From a checkpoint of a small transformer trained on Wikipedia.
Size: 10 layers, vocabulary 1024.
Architecture: LayerNorm before each block, learned positions.
Each number is 500 + 50 x the weight over its row's rms, rounded and kept within 0 to 999. Layers, rows and columns count from 0. Numbers have three digits each. The size before them is the row's rms in percent of the matrix's.

# layer 4 attention value, 192x192, rms 0.0798, rows 104-140, columns 0-191
101:546455440518470463567505516512426569505451415504544550491647511380477501544446494559498506504487486493428462503466460491480626513518535481483588441543486479423577574488569503582534523480522482620419506454491544462476469535532394483516522508547505467457432496428552476564580509582548520433543454455452542473447547461537563391458520511535498531579459544499516623543492508536390497556585429521526550509520481651532483430497518535556618438499499535469470496562549503531516526529527524449522588497508539561489531431373544538489436560431539478523452580489502513484472508512537451486
090:590512516490479451433477531541522517528456535436512473541489469534479568484605511476537502475526473494500518482501511524534520374473464398486443551460536476522457571430510469467450571449483445428497512504544459476607457429467531522460472403518355476500545406460494576501590504472563565535569468462500503491506565517464507564460482494527514491437602544551605464499466518501433474369564470521576413492493496566595532553456539540505436510511494429415496364497525488490457501582505459472482560435508616470581552603576488535449434570468460496502434502473447599580540564483491502509
095:488461511506501493545422457440578535442439463457463405518501549474347512503520482496491558510413489457416405540540464426540460490530492490481585469488488521422521491574468506484461497516443594544496480437492477513541566589465488476502486552473600550457530359487485642457450465460515454526468442422504505471410592516491570560514554490589445415428530461573565509474572495506512446455444534446587398485600395526567506525524557478456581471519483571455550469556477525516510489434513434520535606547542520545503547489543509420502488472481418505500545518472521459535414544488443488547
099:486509429432620388459479542521493475428568478428524470481473522494480549514469499546467497457544424489624455458546550550480521521495485569548472471533492549472490468533585538516513599535469502496508449535508501513364485471588629516470505399455562552480448523522450477495503547515528510491561446546419541487617516554480435437534486463461499434483458519476504440511563465531482451505469412518506361585628471528506463487458480590493441546520472523530384500474479601490556485582490467504436388531520493427480520458514527461459530531518520544503422403366552515462549531573475502457
106:484556546500506515490459553563533471467527397467520423510552421536644524465434512526585512591463407445470568462536426411470496528550475516533529526418465495498505527481568489470552490488417522527509529481470454537477520538464600534586441456581553466522511547383515481543502413440475477522481496545540525479522619538508400617450449485492415467460591487482483548474568451555508473538512425511582518500503479486496486467521613513598497517448488561482539421550471571583467427571564510485551542491444479584496506599522477506513549545483551513398529607403453465526419484512496503536
108:512537486419493525553497519478397526458503526527514522463545427543474551477463477502510563550475500501495486492485499457609572474525537585493500533536524501545492567429372534558517512445482446517420478415526522441503532434418500543582521529518445537548502482455493403494472529441420485554524505461554476489421465391581517423483417399439535545572656491498449461508551551498459515542488545458431482519579508485563603578494563454539509438565470505391538446455482443455545601436463616488522395522553504498430454464473539534455423522404574512542509491462555505523530547497482573563
113:498515536533410612418579484478523517463487469526586507503431502515457505497437625517407543471526562443451526465476464423461472539416561554474450526529454447468455499529491491519533532520559514414510427512426530554517497503504459492562484480480376529437419564471422530491436548502449547470504451508433548460570490498491511581511565507472535402510509484556518476426483485476572435496459660465468563503577483504600458466550611470524467442548534554494490495529509471533474482550510529479562516552550553588490447554529533439503525404623505585467483592390449539510483586553565563541
102:556484442465516522444467576543514479515527497487486422553498533534530494457536497555426447506567476517565569526464521451441539560487430451483499513429488529425517550584450443465500495557562558471480486518516553504653453488571535488586508456523414392517542578504532513434492614504599489522542405413449418516406483554465538536526469522485481489579525488545447503401429495517492522481460520454483490474527419445510452504494594450560543509509472507430577529448515465490425480695495488518521547512514435546488530509538512482504529443491498522493486458363552526457472496656459520607
099:428509456432530419588454467517466464534529576444484526545574549502534574433540480461504417437521538400465504428557561467444486615489496447353476431558499407502555532566417576539533526532595515415586583462592499450441411517535479500495585464509492429511488479617422503444417444524501567515525555498483515494530435551532515490469535571423471581479493406459480476532518521491500508491493439465454545440452526521416469454443525573459511472483508611453473549540591549492516460474507482449478428494549464479460441421402466446478420484501548493468545495541528574493478497461473475495
101:366528545488576526418487478361565526585549490546605529484512468606498494536597475485533520491505432530448453484471480474463461465428459574555501545497534522544512446474586518499400508495511525482415413518508529508399532441556540496425588503493470461475463539443516493445519517613470497508461568518533549450584440565483484449485500404522497517487485418527587525568447523577466551501465463532400518520473436494437423410470565502548542530433487543529474556508471412505502500581512435536449533493431551531485564485664496474493503486540523630506534535463498467526507486596500529552
099:533465645548490486495534537433472431522518496527480416509483484506537521520493507525541533546481515515524460533527532565455539577406515455486504539499457525447608477419535420430497538510515615509463421502495608547422576561527470538489533577470501466461457518540481552554462493532544402566516500513439514450604559434388462452583514613543535444545521499428582534554543536487464459510381538437459444455572458544468429408447514471527427407465463561536577521584475412427500473481544494513460566500536472566490456473442505439488595475506435499510484490468527431462455502446412455547
099:533517581524493495493479489496441535564598492417442504532470515502534469518517533431473489504427498475467513454491541501480458452544488551448520475524484438523510495496512556505516428532540505596527555447599579514474467468486439441538541546536451493541492457463490501428513516378514565324386480439459486440410477573564579526478459398486350566517472492488508490353554402516513533468496479503569495483480609467486528483519471489557572531550480492513576503542458525525564524468485517508433558543495576525546522565571577492392438604553508404475598469439475491456420515534451477520
100:432487501501472440385501577437502612507523551565549599454524526537441506549417518538500594438543498455467525545417553610458510501433438517556469494503531474475440497378543417476505465493505514405513596545537522551525518504466541446483493613573514463479482544484458391527487535577585556414459495539474503487387551509514575502472516504496504502505563520524517483466475540427591484493544480471567597468542546478538551530548459542490565484521463474440475420423534509444539410584525540522400479482541438578515491533504532558500452512464490582477449476546497639552458465524492600439
096:474564569453487425592572544466483420523519458499522498554560478480581496541577521461438465478515527506455446514497462493517559544505527472538539534345529437451437493511592469526476471536550484558462589525442378503485510428482457446412508599568383545462485506461533443461506565447468522547473500522429434412468508562509540425578493469496475488575485484512506469578487401408554529540510462451460441529474544370484454452590434516565457466430606507503466516610500418495486498570561548503481542472450578546556470498512582587484459505492517585498449481472534522471484500529430542434
093:518578418483432464443469449486582499516485559572496480603526561494566468472598423498499532520572496452568470535549579485485618568461509511466510563491507498398502465450477630460503594467447471484482442563610484586530453531481535457631515494476524454511488467395533464448516509487562433498483435419427522511445428498477576572557506503504533503469541579498446524490432517451464385441470442466505527591499500494518523561541574519518514580518580549517567455508531558506528474477459383503456431509515421450434584432508470497530443538547500468479473490477443493430538569559568542555
108:521495497390594565502421517514465487506473431497599511497548565524512502520463500445508471455560528493529472477469490462478405552443467413545582513434495630487466374429462574531564524571563500491416405502469487405451531509589456418477459371393561475453432517455559513479464485514393427511508472480519542489508439501505510509512504543493548561579430469519570507532451455473520442478408589542487516524449469547473463489577497473501564567496503489491559514490435482500503489459468418468581466465525485477498561334531523539501503503492616524503502551454498517552529505460417583591
097:630453492479460455589453507564451448554508400478473552487514414531460458508565483566445428433544408536519511428439488497423405464493456513535505518505467491595433553507509582480437526497464577521520524463528555541551461496491462464482487498481497517511494561504536596470565494541459486584575461440505581377534577469601509448490443548559561531430529531531519602422422360466490479631504480516493533545433442492604539478545454484460549571464490490439438594506443479553451473484512439509478503558519486489446456458555540561518458484468535522574463412420567484469543479466529527491
090:509502565446414529512498512500437539524529506500582514605496521496446440557507496473532454479515532470498507470566572533560508422592586405372567521485580467519456490414478550529544515552550478468575447519553492427573481473526498602436481477503478537450500413456381333538503457411434556494553389539500577461404583506541451500497478485524494532486516523517489399500436535496620496488482498491531486551492504485484432541505535536486532521427407509471545420459529483448468420510467513435504614449522488555588565499481516440530480496569513484519559488455500586518539589486511455412
099:469499523465529541481462494516423515444535594383473476556489507524505497592528492503492386532437539475487459407598478483404517474463531538567486474443522481501524512516568503462559483492478556461451466517447477556431609531524518529489579500519428561532524522535461489419535484403563518515537565552442450547478531517611426468445508563551453558503426516520547484572557500429421546564491634488430533471551518500524503474561508413480492544574474486454504404488551465515437595482508412452504470492506555543487529395452613482539551525487533567518437441537452448424378504553563461397
100:490451510459484442512501455585499545510493495438577542438458497416472480482389426557488592467506477478464500430554501500573519451497539409509505529484437450457413543431488540509533471442428463493472573544582456431495508602426515483517441491493490503464552512496568519498504503465489502456437579408548496437383486464448637521480497472485451602483571526496527400533532443536571564515615421572478449582564550520565480451488514463494484473444537555531547515452394415572365545551507569466531476439471475537493512617485534549571533485512501480524519492463556524487451557607498511543
103:444467470562513548482491567542480500527466386429611518422552590466487584581522517457523446558533531492520511478443556441517511534432515463439526471504552546545439433477490482471541504501541454461504596554515486581415481444457480568567450517554387509450546512628430509422511543525455391521448600538558486498557506528534518453523527469434535494507484577480562527597529539532433475470514500480413465465362488447505530515550536523478539526370555520516520512546573444469537494523508504500453534492405451554514516511552590512445470532473496543474473568408517426518490517499664502573
094:438606452491540508488535508488491548527572498501544525460503501496525474415517497460582478389579493424360469512507553497562463414475484477487482565531483390463520592594517506501454484491521564413521435489569510440462459533549552503405472538449478436516531546521478494531439618554479518474407464579603584439504523493389489477484443555513503504504549534529494443530520566462515549492470478538484458479555553453548507542433505506470444454449443539570493489426485501377542422473509471512541361469510410453428524510537455405508419488524457413625538464530490551562521465522489559471
112:608503540380508586510536501538530516551470546456415587558542649515468476468512592508481560532503446532418493496495484525538420465461489492594485441526554507493473501414497421504473484505443476548478473531470502514487504402572423520516492608461477533523540546525520554452525529494558443457354382488543562560507451460468578433503486477516563509488509474400548507515479431531464419476481480515557465449490405533525446515432515463500528497511492595504517413606479499528491531446497472477569413523547478564503367478586536576486435471428554539484508621523492542503396491494494456474
111:460412451556428463443513439545549417513559581494418479516531508560493574474418478446506521495498398542575506464589564589496505521533445498528448514500622509583489468547397526501478521512531522583484503493450635510442484518424569562505476460461455518481542528589506526413500452447595544613454444521488448552475537499383503473517409570499487519454476509451541558512520521392519489530535469410521402492488551486655492433473477468473467509552487504552486543581506496437426464533487486527530533486491542473445468500430479435635490529469487527472580524531507479540473466497520395463
100:553510430492535554567455529534521448515481462493413491387435528500563530493431431440427505480431442595543482461503482536464515441448457467554507517505507531527472581425510442541414479533483402461569503554482544501617502542583545496441480563559528517504577555491511480477486388503470458604526571540497505488568421581520526466500417528533503558547585529571458503487472512510497515593434523566371467442530499425511554516426508530549546411461525531437403451427454571526454478463528499546537422580580518440523515454466490530513547593542427482533456434441572411512522490487505562433
102:549542413494552483520548448493542379505459431478425481447484502485550445435433495535504565504385479389482505474482537506554385543539390576474513515466498474425567513528498424549550511555493619522505551530562544512458541464461526512519472452555516469542463401461466478417557503449532571507441511516473592462494517482600459459563426548459491447497444589492464550436589540483561456373557527549533479422570504409421543514517533468496563522559460442500557485550475488441531511438533480555510455449513398509527504549488538467443457513448536477574555421448521488545439425464441522591
094:461487485527586543507479590486514569566527514493498493455488510486520389470387442463579513488493395450524542431522554492452566483435511488532366475457425498508474476556495465519524566501521553463492517599535424397586449483548571443575561491488462441494529477531453467521581475461513484338477566504508468435553568521460515460482511497416552538459537540534428542459512562525535485491507455555374572394521499530523510504391518503487562453483578552522497546508412581507485506575521510570517542479494540502480542531467433587414564467568502473470413516566471438444522470513586519591
094:502498518582476560464483498517479499589487473505512490510505463508531528528439533369511457401492409434393451453523465517575432502458565488483503513430565545473549562508618481502487549466545605591582482490544573470588436592485513430536528562450506497448497518538515526558519510634442537441509488492480529575566496529450508488489487603605438592463611574530535452486454447489480555488531479443531495553479451551566533511550552508471530465424537482505589409495550479520468451559445562508488560539532471561515484505567432570460564459448565559578506620456473461556575535499471474484
112:492501448478516524541428645448544475471466473471519551459549533507442463515477417542515484463461540548447508574454438491473389480541518465448432519585371437577537472506521470435553576465451452497482541533618525521381457541499447536517507484485479520523483466607470442441519493504500425453562575502544528501513530544552485529458590523414429541462484538612526521453547545527561481583493494604557550490520554445531553517451558588505481498496535530547467441604603550519515483483517532522489519555484522490519529500611413479426474492562566576400538528558460525508406519498382495531
098:521578506574554423456504483434585508526503531434451489576533465502497470413441524480481529597504387453584478517528513472453566456458477569509515456502574459576551465479602555506560606524452513411452485481549563481554436513422576484529545447507454539448465410435456406511525506488570566530513514585433549514499518488440523472503488391458520504535521516506618425516506595541513480519515476486529479487548544532541523540541458507519508517462538455497508522588472574559399563529540465409517529510487592469416517503536512472515455468506526416399452564522388469467404548410389471538
108:550468387477552493409478419539451428470531447456472550470430576581499463475460396537509546437542587464573526459476477491428516577535414505513523472466506521508495495476512529508508565535534569527486473478529456567489481455539508496474591540503531446467491599413518544592475482494485430503483529536421542578553487409460442393544485478417446546536465449408484483574365482475383487451435548384493457539535495516624451426488473528507543434546492531497487451576482475557586579500470454532519453431458489539566499474515446563528465581536551465548472475512411533435506476561526569485
102:434472555476464531508457594570583470467530507487590448458466445450412450495455458494519397501473538522448539488457466413471502529483521530530463506456463454426442449526571500470545493541502558544445501461490544503502462519495514545491393477586572512549467417536486433472425505437520450503499459533496484621551521546535516505538470547554479473428470482499408477333560517513527488581474506584473557595482477493488508441408422328516523507481476454525583536521485447393501484469489573532439465499433488399517519536562550479474517516496437576484520452501547537527516516536671462421
097:448497487553582409496502465462533426501489509469503592554406611483477476528477513527515476522516500443538500460514475452531460445537653412539572515506452494614489595529476497514436462499504503593472571507478496595562589493489584524528521449473555551416565442561513471566532501471474480510507492449571564490493527499606467458344409403505481512356533513449501511556477458522468523433424477435491446507516503497421548529427526469434532464460521486523529453560433434450483525484472454477535431580444504550543428561527447459508426477441545514593527485552485435492458507604520525504
107:475500376532517503469510431442544440472528607514549496499490535536620532582529524500598484459570535403517501541504497489475599445558535475448548486463486430400531454495537495511513525506551532505473470527489433491483501508480560477485552598525443496496525561538434524477484460484531398387428503572505481484519383560419590484529509526528435553704445557434488422509586553533500474487530470504528397498543499458594451483454492411522462465484508456541458452460522406470507443523497556570558449590486518467489490515455500419423479536527516532499362487522504533494454432499547528480
094:455487531513481481545394428548517591471445528429504532405456563454424512586518575427399561532391527530497560561531496495518464519436558466511536558537486514486464449488482452492550527483500527528485528588489411501541520598515466545487465524569464575503413466499541547513466536527466547486499493422407404514407501471525444457534426548594551481382500435545461463403447493439563605545482465544460476584520536466572473416582551492512476402532502516490473518525538525553489476506513385491466431543588518444433526414483420422542546427476445466479500522519520467419567495486551529473
097:510539495399592497525489574467516526449434521446497587575584521509444561486545443565499465492476463562543455444578503538488540574563478527458453539447476476448440503465546447473392517489584487434524411530482487525443526495494521439527544514405557527488558532311475566366482456567523457531466608466529505489489482503436462501387553461470513521489549477542490538405580440508470461460484520484495429473497464528428616414472521456542469478581585506499509506460561488434546520540476449482478558442522466511596473469461450516575465500484511535486524499608592479431531550498435584480
090:493536487552466555398410439493532535503524478573440501489480603509539448549413475560518546459471417453438465510560475498522328463486568611491469517553523567487512527428418451482501461471460510548530477500449437489510406430528538530488496429529447513521557458489460542474523483509526499529424424573600429503441494493495468578474436461513498550548435475550467518432420553543488531654557477472578439447505488445449536580496477491469457536474445507549509479482504503646498521441511557567529471482448547422512406479528389453484477543447553528498550496454503467488608418518506563560
# layer 4 attention output (transposed), 192x192, rms 0.106, rows 104-139, columns 0-191
102:442567544525576525442471530445512513498490569510533434458422489649517521466511577464557418504476564524460468437504517511521425518439468473486459485534472454492484475518480529572364397438570536428515585570483490525556582489496491496431446559465511511440517474499530532413560415461512558520364504554561455465553559510473524576478495549530495438405549517468526447439599503476544537495457568471481517488506607461413505509514505548497415584444474454518489573446522428416485493507468495473510369508449495471475537531527427544478508482556553445508490473465545578548520388591505505616
093:458478456573472583534469442418434452459528524557434443440580535469443365530477425569483594532475581474539477459509489480474496556470577544494562503474454477567483489512481594503528508573553503581469459522498388524415514601555388451399507574503525528506488543530449459482473572512546448447465499436520402520521429558580495521502495524463580561442416550469510562545542459476481530601522463477468610521503430435455501456467446463487494560472460475573538487528550517475532450429485579581474420594566536519530438435513498521541525464536535539487538522501556376480440548460463495483
095:518542512554469480453470514528497575574413489512571542473525442584549538461471492543464412495545442498631532500517547527487479452425493581492519427448502391530500473503548450601510547492492495450535536546579451436544453477428506478405565455517469455515427579516497392506469508508509527491535547589451522622542446516499588489531540442482491592523443534460390450596482413499417535564477506444408582511461569414455483458496434541547476469450496406566509516501522438484463517566533519504470519491489448407599492410481444598550510567517493571489547463500495518532501488566583562487
101:483473551564491544424559483501511527526471489558492511582514427430508401587565491470612539453488499413426490561416455513481510538511502472399513559533464573535424543460433483425573381473560501544496507614463547457492465487482394443539471605591456452514590499498479519529505512480547487496445525545473602484458478439508567553506441493473521573570571556518569509536453565465542579430549532442547546474398471573531539495489490416542465469488412483525539511479413428490431440405540548483499552535504518539533548540548476465561512456440444411511546538548442503463441476572526561516
102:537454502438454500536435504530448593498586551445457539495550497444337523526610498500469475448531567484565583501481492555400526463521532434472434538500511491511472497495495408465489507536599469440494543553510459558493493561498544489510556536394444473526480457598464485442536529589530534518456576435427478516485426395505474472446462465538567532490468442498493445581478472453542571479500452498453535545538561530541504516462376531464521563563554437590494526520510437462470452474430492561542475514597456469467417418410546519480495484546440457490525510607611526535638469525551504473
111:431538516582471477451604457435559468536473493513601491498485532476475339457499521485538522356515540462491458420562502516513463576453508432478522520454510454519489481546520519513434498542519549496532465540520516449496498630567467545489468476457615507464434542537502562425608514526562563435515407594411471498549562525460415580539570558561457502494452495512519611498511446601516484474372467583537504467429505540536510539477431501482529504454538428519467546519543482566532486536461401435449561423507491455522513543463445490493454508461507414441522471476497543462451396492484419481
106:536501569480539410515395493594431497357564564456502553506574522499599470556559481477486511513536486493553529550468478467477510443554461468502493503498565537561563489445540526488491490492563492530545472467592498436371508570489477407476549510586560401546525471529600520536619487526487571536421525512543458517539563507436506521482451539555562584557409539429424499561637570548485550537536491452564385495474527477424525473449446534462555523473485509488471474468459497493396558543548526556532513528455444520458598537415515479504518549397496474542542462495457454542499464488469435451
097:535551519548463496508491458465483505434504532544542547509527400539480444439470496503445521485467512462496593463577382533572525441476470606487432610533504512570467504391485555477563567446469548523485481493510504429341603547479501534408551480601521570570456422525459597512481343563423475478462581546471508466538528509446537503461529471475490475482474502438459491529536561541487553501489540530521448495509508516474495499516419503504606583483525478583503443579512497464512549433427543475458447454448500500571506444479515521490549541494555529490522438606490366587438541487485484404
092:519497460513472530507501564450492517566501368463503505561427431491493486533488514464461508601465509484590414570473503503560535471413531504460434475491530587472432461513511463573439457433481539575400481569453498473541507491533582560508463498515501509527519544553546596488638508427496383523454422464570526472472554447559465535478535493473494349580568521509542459423479482494541517531509500546513486530589537505581545462536467512454529520508475473487539542447460466503517522454451541488517532432440482551551565561650515584399546457520407479478366487493459432464542480500577572436
096:563455485533479478519476449547529494452478525417530468399485422505415511534462556476462472531383519463497489476470591454443542560546509435451488549451488543556411601507423502539529458467487536562571493552487532519541490529545570436601537541595415539480488498520529513537502503475495499536578478459453473485484549433496522488515493510518463555568488548466437606463510514465502386441463502492545354423536571451547607447544412522422429425485549513519479600397497515429441404433494567523586419558560432547431461476424482455545578506552463502487491512492547518471446510485500471419
100:572479569559526536458537458556527524526482491571511577494457501549463509479592469573485398502453514463463511496521510483515491526505462603443452528481546525560457532506556560578501487444553442468465534497491528547516531384556568402495545503620514562547504471523497384526538499478461534467457548511421518466436472498460548500505537382448448516468483583550472507520425454502520531473583562430574485515535493347589533615516393502564486513453485514469417489445510521450350517558559632523470453500440520404467560477442454485540431526471515478402502469453472473542515545487538442488
111:468488465479460553468509575550554532481559466517598528474476550564510522459558487474531528534431465516487441484534455554439457464364564489521589443473464531446495524468504456484518555462452513433530446569443454542452467547511511532470509449514461491525483551531422532621537445600416374688543625486504456532531483453511461476455509498559581423455483480531336476501588513452545555480502495510451594451544397563512549532495529484493436480571525501503432536524542499394509517543453386566526425516514449521560462495443499501544482530445497456435452517504562542484538505507541508486
094:418411466554460541531569417587521397506473470500426504483521488565537416484565459521525518503499545599481538474530459435500431522576597404394525543453576520490485492522480560479463531511509519575540447528421558514472514585470481547504492450428437505531470429536542487437545515443471536559439567541531532540524559546518388518502439488529506444522457523524493532561529530540481406523439475550447477495513450381425506585498437486482344526456449602524503371456463496509504582489494503589599516600439571471491552514527498529451553543503539416524521514437440457475497524539522491551
088:570460417580529580531512485493536542533602581554479563458449557496458559477517487448528433500472546497563596503486433524505400447451543516470422571579572519527504566468426496498552469505435538464494504487586578490499525489560514504582492432507529387537427491476481480495494468476446522480493534453490485565542555419482523497478421465569485512412478551489445564481520603553497432388522514543495430498508445536479510549451558513507525403452424497490504537456443655498523500392486489522484416479554428529514551529452483480554593512592464495401573564480506477530526546488477383604
090:488449566436506501496485559541450531440516487517528532535441473477467416473426502571551488487447557475556506496499521498547451496562501444552505606624457548532442587519487466626491493546406457476516536482445477532492551452482499542352424458454566630560509491551456532543410484522551442571480534522542472475528571499492403467512499560470568484532512444405547489479493487587495502570498476494494588505395495505483562439474416425537477447505473464496557362649511375478486511480501593519428519557496540543536532502523455556506496478507472455518469487566533413513524486427422498458
105:562543515486442379507511548414509513414542578468468444469477426569585582491515538548454524527492496405539503530463574454465549580487522555443467509575501526549524534586430521518403451443535494459547536477573535555512509465459536474538535608598508522538466547503551499534527530493577561470545452486503457540396493449438496552520547519558421489472528497496448526508481560531519478496531489525494497464566550485521581392481542492473469493437533540481512497648526483520452507455528562471466599478458472496436494668489484443561573476439449510500589416579631456510499400484528455435
096:405556453420529459476523514388500465462461561481495398510486535477564551487454591465573465542423506494456524526479512491527565586538476505523543551501493527475522509466401473599583458498559503372506506529501399507496443494503484478467480520607545533551489470541485477532437426478641545424446491493478483654513508529437537559488398429444519444553466511474546524592501557523473494452417489525524462471528526594449496468613585530478511482480596444444555496433569500452565535524460514496468604524462551512546522517479521441554579569620512534419468561540473518534491504530531505522
096:491488470519543516464499393462514404491465449532417546453531448567544528509482465548386538620445454514532419427468381452456463518452416559574468477486420464545548520520528475396445511541556480519459463609475465461393527548459499479511455429544495546483455524469570640519572587538515442553528565470542426494527463492397551546522524539417465483454425513415565597463539543539443586610515487489466521521533559507545497553472445389518520493481517493493506509575509453531550489485477534583496501550526503392484536523574547544455536542457537438461436532491549520537503448491510494543
102:490398487468511543397526553477600514452559449573522474488470542463478541506504487507463671510529503562527447621396457575548466510456454461458416503497467431444486485453487450541564596527538530518510527515613589528521473432497471469473471498510452335524551518534501509540600433555490437460505518443526492422504488536379514526530474462455488458518519483512491475511546506512563455432544447447481553497425552464453526577542505586516435486463526557494564544537491547435547507396452557476436490486455368435511462594496413551502474488494526504472540478478482538481632457512488479530
103:537511386520512509501483465439471454493477543566513500479618559492498528514640521414564432475534549568397515466461526486493434517452575553527533489533496476475555423594520451557468532524513553496531496525532547460543440469601463567439592520493544435524463489504412516433519488542479579639543375562353484588496501573529496463456360533470482471504495526432398538477467539517541496550399512508499511477477509541495499586490524496454535535459469487551394514523484545442561537411478489556468465509473534504508540442471465480391516485430525525510454514520519583516499473488416596510
097:483482497461547509464579496507543440475490472461399531481485457572439366416438510472471423481509527577587524523531457457415519541495571470515527456494425426486467515565512520597415508448494547515529439412439512473471442482507500385530568489529490481491423557463551484543512624513529589457547442395505553523482470516539426492495488492522520487476489446620429447412546459476530462515476448569526460555518532564438523501466509562423526420595527415538557552438452530524463521426492533476556411487521498578516526540518448506536615409560500496451517486611489567519553505473382497482
087:621473487547439509551487440489443482515371398526441548550522550550515525483541479464439487545474526627520430495536520579488526549463594551473496476575541574561490419482476501488527457521526505530468549471441516445535553473483529555560464522569525590507511469530544588497552488455444501531517461414473481561524441476554555579407557581368534576501499485536519627499491486463459464582478408521516443469492439510498500498525517475529569439488456474436454523478455490654415541507534513566471562601466566539518533390516556552473505516480507548461443509424406533442455449480537497546
115:452585493572519417519572510451501477452528525436558449402560463583489525463478394499538470526434539494566490533499509408461571443423522381464566604439482512523515488460517518482556483538511522413445533482431475491533457497412574459527607479424523505524503505425544449540573491487530529574603542516471466487554491545476483558515437543479466476520517477528477489467514447488534480569460548546450586532475500466428435457503505554498453504506513513452515561417556517563555467505504442510450513596442565518535598554473487475585573585542375433473516370458599512470605475500448426542
115:546468456470532461521545517384488587579494483559540534507485535451469395512555449574520492563490516475455487469490493510506518423464492536486486493499485462541574570515591521380511478514522463500511517524593455460498520435594442454471571529523550482434537408470421477617458448611436484415449453482539553489452481473490548507488575429450510473523490393519486452540417449547517452490510594571511493549564440440467472594496431488533511480524492493445542452429527523536612458611500596487469519532532501437550548512530517579427513500527575473519457459425475510371414584534426546564
096:399525445577501451552519396496558524574461539502519487551530464493475518570499564552564508450533479471470495603432510473498515550530488606555461548443494522508543519491373511474600470507444605514538448432452450504523369453466484516486454491411501544555422452454512473473516445502544467411490511523430503508524445465567454509475507563439465495389353533507523573572497520456551479428448477397583501470499496533458456525512459487421510518425550467423557534551504457470549507554533524426460502400519511577470402563537523443478482486500514595462421504625439544500500557551485500527
102:427445478506477574430436462527486598548651441520524503514488509481562539444551445487502428456574505590547438501554536515530530527514609444478543431508536436506511491460526557489539566434507553418525445414454510538495485546506517473537454562489451619514440555548515551536520421535549464463584622515457438526465468472447511498453565432568599530422493518510516374501460527477431501589477470466493565548512478552538467551471460513525443461508495514486512513511449463549378483510483436462540526532518579524514564439505471549535611513540512447340527557458503515461474538508608524441
085:466504501496476577535519539530487467520508481399470478474479523431395628554586532526517489523443543538478502502499503599505432471562580544507503482501487508449498563471488484521467433527492519487500455410440474567540525527445480526495524516441490619411484453464469461424483564595420503545565405486461518447452493547536515491459491623550546495552475487545554448547508414471589546558531477409655423519536511566410573463483424493574597596556441471485456490476568420451535572468567432487465475501526483537506488507506528517505542483474521532529567490459355427554529521553473457420
085:481452547437516507513459397472463507511446525416411535485502539615372535471563489601455476561485530578541602438525526499480546482425406464458524556502449539536544398455479504489463470550572562424507523492535452541461554432483553521466539416570513546504500500396419443466499535442551543626386506521589482482528489438470516533513529448463501462514432530491451502486551601454506510608499462476485392455546464404406499557466451516517476527447458469506424557531513511531455538552510443553545521482481503574497518391490535504475460504590499490424489413580442445546487514542514554516
116:392424536501475461541473452631514457597495522488418461444571498563553569562489579448492585582488593491471456500525503492564551529504576521522554430452571544516461518522477528528441550530548446468443488510382448467478486475464539427488498539505371449504522589475511513567535488470506575476545468484539488533490453454568462526425437509603634485526460488465471487553476420413503529488494427471498483473473509564499542485525495449495469541511469427536478568398436431472433517478478483426452459418511452454534423577478538566457543492540470440658514528538516523506533439468611531480
089:539396470500422555399510568565431554458513490511509472419524634531507518599503454525476519475572534452528460475496515638511543485516490390536428526469462507505452544543474500428510360511462455614578522559387480507445553522522455467425518533501510463485562492513425507434476537590473508526492552480552526456533489450482488473493518568537472545459500392536408575557514369457548520437507500438558493476495440445478473503498548437572538446518431472535532489504471463400495487516494434511466478554479493514614548541509497514468493520536452403596570449466493442469546521536556596440
110:423499533524471412494524582486595571487419450486531474549502373388500536517515550513500432585567480472477486488508579496562468496466515529462476514590493480512461530528436517516520437551520531522483491512468532514465618473456472571541457553435496530517558464519508470432533498502467569468459522459504470436474505555441493477475526518547508470489571488527547463376539617573545477515594506541481544476466385532383519619497468555587430472397466485446539509426482557418442402497531528495430464595497554389508496497505553473543512429407516444480509518580535407482509472571424429462
107:510556498473541574520517443527450513561502482461483577514591510477475550515528566466416612490493503543519480511481443472518518500484495492519508434568582424412533547496436502442486493438527460373455537536473549474412489522455539401523510492506427518506504461407437498581498542488577476482467554536529606396557490488505555507535521400416464478494433465479560460622480576476458486511466549511509486493414542553471443524580451568539481450547571601431353479475490466520445525520469466407501494470570499513517471575403544536566536487485447476521520506538456505472365479501351555501
099:538486468446494494468551467521484427421397474493499528452555446405418570469480510488470461485481563638545472530503556419518502446505422528462525455442419456416462464526520435562644495556507525483560445493594491464527386464535495539394503487516467424457441597497537493376466505567508602508597478479486431542550461508448585479541584479481531409553552458513531490382488490511520451514541512593475571582526498574503497524487528507507499473567512450514469551423541516479539493523571495494501499420409504439445524455516522501534577502460447475495517487565590601482500520540556569529
110:496480620491499514419563481527425574536493440481513505567502460526461495490543429448463511518533429525496483465543430520538412488466443502513445466528508557568517550466499526521586472571465630534475509498469550481552560540490400600570521454490468501547462474458560379537508536527435589595417505427553526478525573466554473487468584566390465454389583446521534525446501558504461473558460457464543537509469521533467544456477396553544520494482546537512456579529502580466481492530531509555434478522530479613514555526484460540638619417496533422549424539467482452457447458455493465519
098:624443418476553452518500492569467427544538565552506500525523445534550553366401424569566459494504431475529526487420543498570526491555456519480520494538531472518558509421614516521428485507553451463520439476568505475436495450507495481480499439430523401514528575585459416471520460453569533485473526560546522522536463497436568485477512525498564495526485528411463514582588542598578469425428617402536484542436469458482550482459579516485492439446557484580474479506511526475476610503486504472467620406526491511505470594502574547444496549497489589532454507504511549519483529528414554557
095:521440502586438500589495407521430436486507458477521497535433524583505431539473582537509483490489557430487557508511452443554538444448518466470548449508548532518415567559496496523587476590425531507483566542586557507484367461494494531443583529497551396467468466603507558600527525464509364405567413567534506567440439472562551508498551456510501466524516532350533555484503545529553465446448452496496558556515438529580466518572416579471574565538519579505486527481493504469487469482525518453441412484496496394519564466547525525506550437459477520429512481485511498532546483522509413453